From a checkpoint of a small transformer trained on Wikipedia: RMSNorm before each block.
Each number is 500 + 25 x the weight over its row's rms, rounded and kept within 0 to 999. Layers, rows and columns count from 0. Numbers have three digits each. The size before them is the row's rms in percent of the matrix's.

# layer 2 MLP gate, 320x128, rms 0.183, rows 38-52, columns 64-127
094:510453492502464508503454483528472481518493509468515486449517508531442490491492531482486538507482510532565511504456493537474473517542491532462535458491497532488486485506466534520546511540496502
107:443490527474497509514505494527517551502487467495483491493490509515447474502485506509559520448501525523534469505471493516503493545533496481471518471500534480470499541470488489445525515490495496
102:502517447491483492563511509548495470531490560499498498471464495520503480483512510489502489484502491496529536464482477523444508517498479449489497481481494492494508537489472511484480480474492471
103:495509489503460494556517507513565499461517469491444498511467497546526504448500479459497501489518481542485533466481472515534510503487528491498533469469507473480514494519535520528522484523485507
103:500506533464463531531496471497529467515458516501539470519449498537480480519483501479538540499478523492517512496467527519553488526510470511444470493485501497507495521506469485542537517461485484
100:513507495469488525518543494503458478515533507493523472495493485473463478527443507507531510476546504488477535490516483530488461451522517491441550489486496487473487523518530516495509523484536496
106:520512473501503489492538520519523479480515464471472483492486525494494527464499486538514537542519523504514465538518460509529516511478517495456518490491504468488491528488511525485508562505458510
101:516521544458512528516522474511526539466463517507511499536513484502509498506474493534469480453517497537531514523540523507528513504531522517493526448460510514521510501498478492500474536498473494
103:500531516509543486506484473490506493497480528519530522537483530482469459493454526512520473506553489528483486478490487502506551485529451530437500500534535503502465471498523511519508535470473487
109:505492516518496478478505547479469500555525484485491489506463500501484517463495546473467504490492489504513464504477474512540485523489513516459494504477491504487473532508492511522531516485501498
093:445495536502465512503533508487527526516496529508471512518517517526574501546503462526532492510477484523513534550486484534478512485497514505457517472523531514513503467562530542515507507460525508
095:482525493477500525528498539455496473486470486500499488538528508554503494501500559490505494504504505492483475505523491529471530545503484489445507502517483519501511533507515503469470539495474513
106:452500529469525503501507510499498501483458532508500509491478458470509453498452476521498509479493489471491500503486489542518537516509471501449501466518488503475493506516516538523543561535474498
097:522482503483494498515502502503531522476448504519493566475477545480477483471488518486510473521540545491479463451511489476500536457491487487503485496510497504547485500500474492522506521452482475
096:482468528532529458532519500491528477485450494528501480541501498501503494479513475496480523528509513494504494522473515548470484507518497547477490430512507489537444508507495488509526489492456489
# layer 2 MLP up, 320x128, rms 0.175, rows 38-51, columns 64-127
100:538468499460479511514493479538543454501492545489516508496492546486466483475509493464497534461480533492513495495468480542518491504529487515444487454471527506532467486453478523493535513522485468
105:483513530489538535507467531536482521471512519470513507485559492462503521516522496450506531506506493496493447497504467509505533530493477560510472497526484490514501521512493468527474484482515493
103:503491449472479471518496523520554518535473537472486478505499497542541499497519489466532506502485508449522520480470492548440486513506495487477495483438515530520535534463461517523474500466467479
105:488497493481535531505483521522488518530516513509518522502478532508491490443517554488516515505526474513519520527541494527474468411521508492521498468525516482511449467501500477527500517466481478
102:528472506516500509469488446503490479534474495471507501511485450462495508474468529500537509509495540522532464519526493527523520545462497515502458481524506513448457527480487507490504527550546448
104:540500489463514520541536462509524488454481496503491486508478497507490523506482490460558494512545509501478474508531495502517485474471516478506484501487523480493526564506499511509581537498475484
102:499465487498485507509460489516496494505486485558491485523512506533490448529507497498516455512522497521481525460477577540466501480505478500525434509478538530492496506528512575505500481501502536
111:523496532507499541459475519515521500466532459529477477491545536467494487476539520515519500494506498466459501515517504485527547534502508461486506508519546475531506485530522502502545500507460524
101:496512488508522496517504517505494542500518508460512519511462472509469502484515507498502486478510501489469533474496479501477554506529509464484475493502498517491534507506546500499518480549446469
109:543492481490516427500507517491506483542530476540511519476495521505519488517546511502478525482488542511516512516520491524470544509433503481502470488486488465521493499464485484484457489507519491
088:503475508478447508512489481500539472496489522522446501480500467499517510490498554461486528486506539487489478532500513497476512524478468503505502535504510523492485509453494526460545485521486469
091:506508500547488520487526483533526520530517514478505487511462463518488531478493508521490508497503511475473480504452480481528504489485518436514451501486530505517504438527495484524502467478470477
102:498508516487508513504498491467516530540490519509489500539491462468479472505491543524543538476476491539501476541447537506497504508495478555494522513496488515495529505527492488522526525509456414
099:474477487487492501520518522505509522453492568502513520522467541455470518493466480520518484552493497485546484521549450507550485490535508482463482505555489468548494493507504522502453514481495505
# layer 2 MLP down (transposed), 320x128, rms 0.175, rows 38-51, columns 64-127
097:522493510517500499528441477485468517526513495465522509478619505498483518475545499491511502496400538462499508494506503510505497511523511474477485511498523559487491484523496521534526498488502508
100:471520548488512510522532514526481523504515483498480519510518506509505524453516509489553510477458473520451467509488454524515498541486473564532454516519498474485542495497496521500480500497521508
097:496521463497474485481466500536502488486513514520531470498464494510511486510499531444505516486538508486546491506471509510446508479529519455528506487471505510513503525473495516489420518472485421
106:506515501501484497493506457478522564518484478561505495508551489516459499472541461508463441510496502519468473491494478517541488530511514494511463522495457500530525462523481489467488474475488498
102:530504477513530544500506462481482555481520513462519523499511491477504508492522487497535495523478492465531461498529536503516546503491479521458529514509501512467462482518550472515517468518500490
106:533507522529509497515532515513482470517497537554511503500609511482502535512506468512501505496517500508474531504497505491517506491489524490452521508482496520482499492520493491521527485471535470
099:517447531501506492491478488572494466483491493469509502478476470501481470503543536521515506469548488470527515504501513492505561465504499488436514493500462533499515488496505451513490479507505494
112:484489442478498481487497470483483465509458508506511488506472499511512488545495472483517460535483485532511509486501512546489483476500503481583504509500436508450521503541485500517508515544515499
104:489477520488518465476503519524501492483497457582507506526575526499508520486448472492526497534478473506479491483554510518491500464463485485525472501474501512502542523492486458476511492489498519
107:519522468483477503516480488523421490502497483483481494526523547503487511524513500507509494499443508510474552518520523520552502465487522493477541487548454471513521516445482501513543445470472538
090:469512497539538499500506500484490479483460483529525524506561462448472495512506474526488486493528469497546508487478454474457475522518471507461499480477502545473481476531493500519471474492520520
093:486491525473504525528494446468490526510498511499515507501447496493453505502499487524519499482469491470523516464466487511554482496457456497549498453485481517504496526534513509554462521547501508
096:491479475518495519506503485491523500501444528478510504515536501491500479515484523494468507501487478521520415489484512507481517539517471481481507490522520508467451506543539509571508519522510486
101:470473481531494497538529508541497494470519535547474483501547517521560496556513509483501505497495511547450494532473475552511510514467491477485502531487479475507506498529526501550512498481497510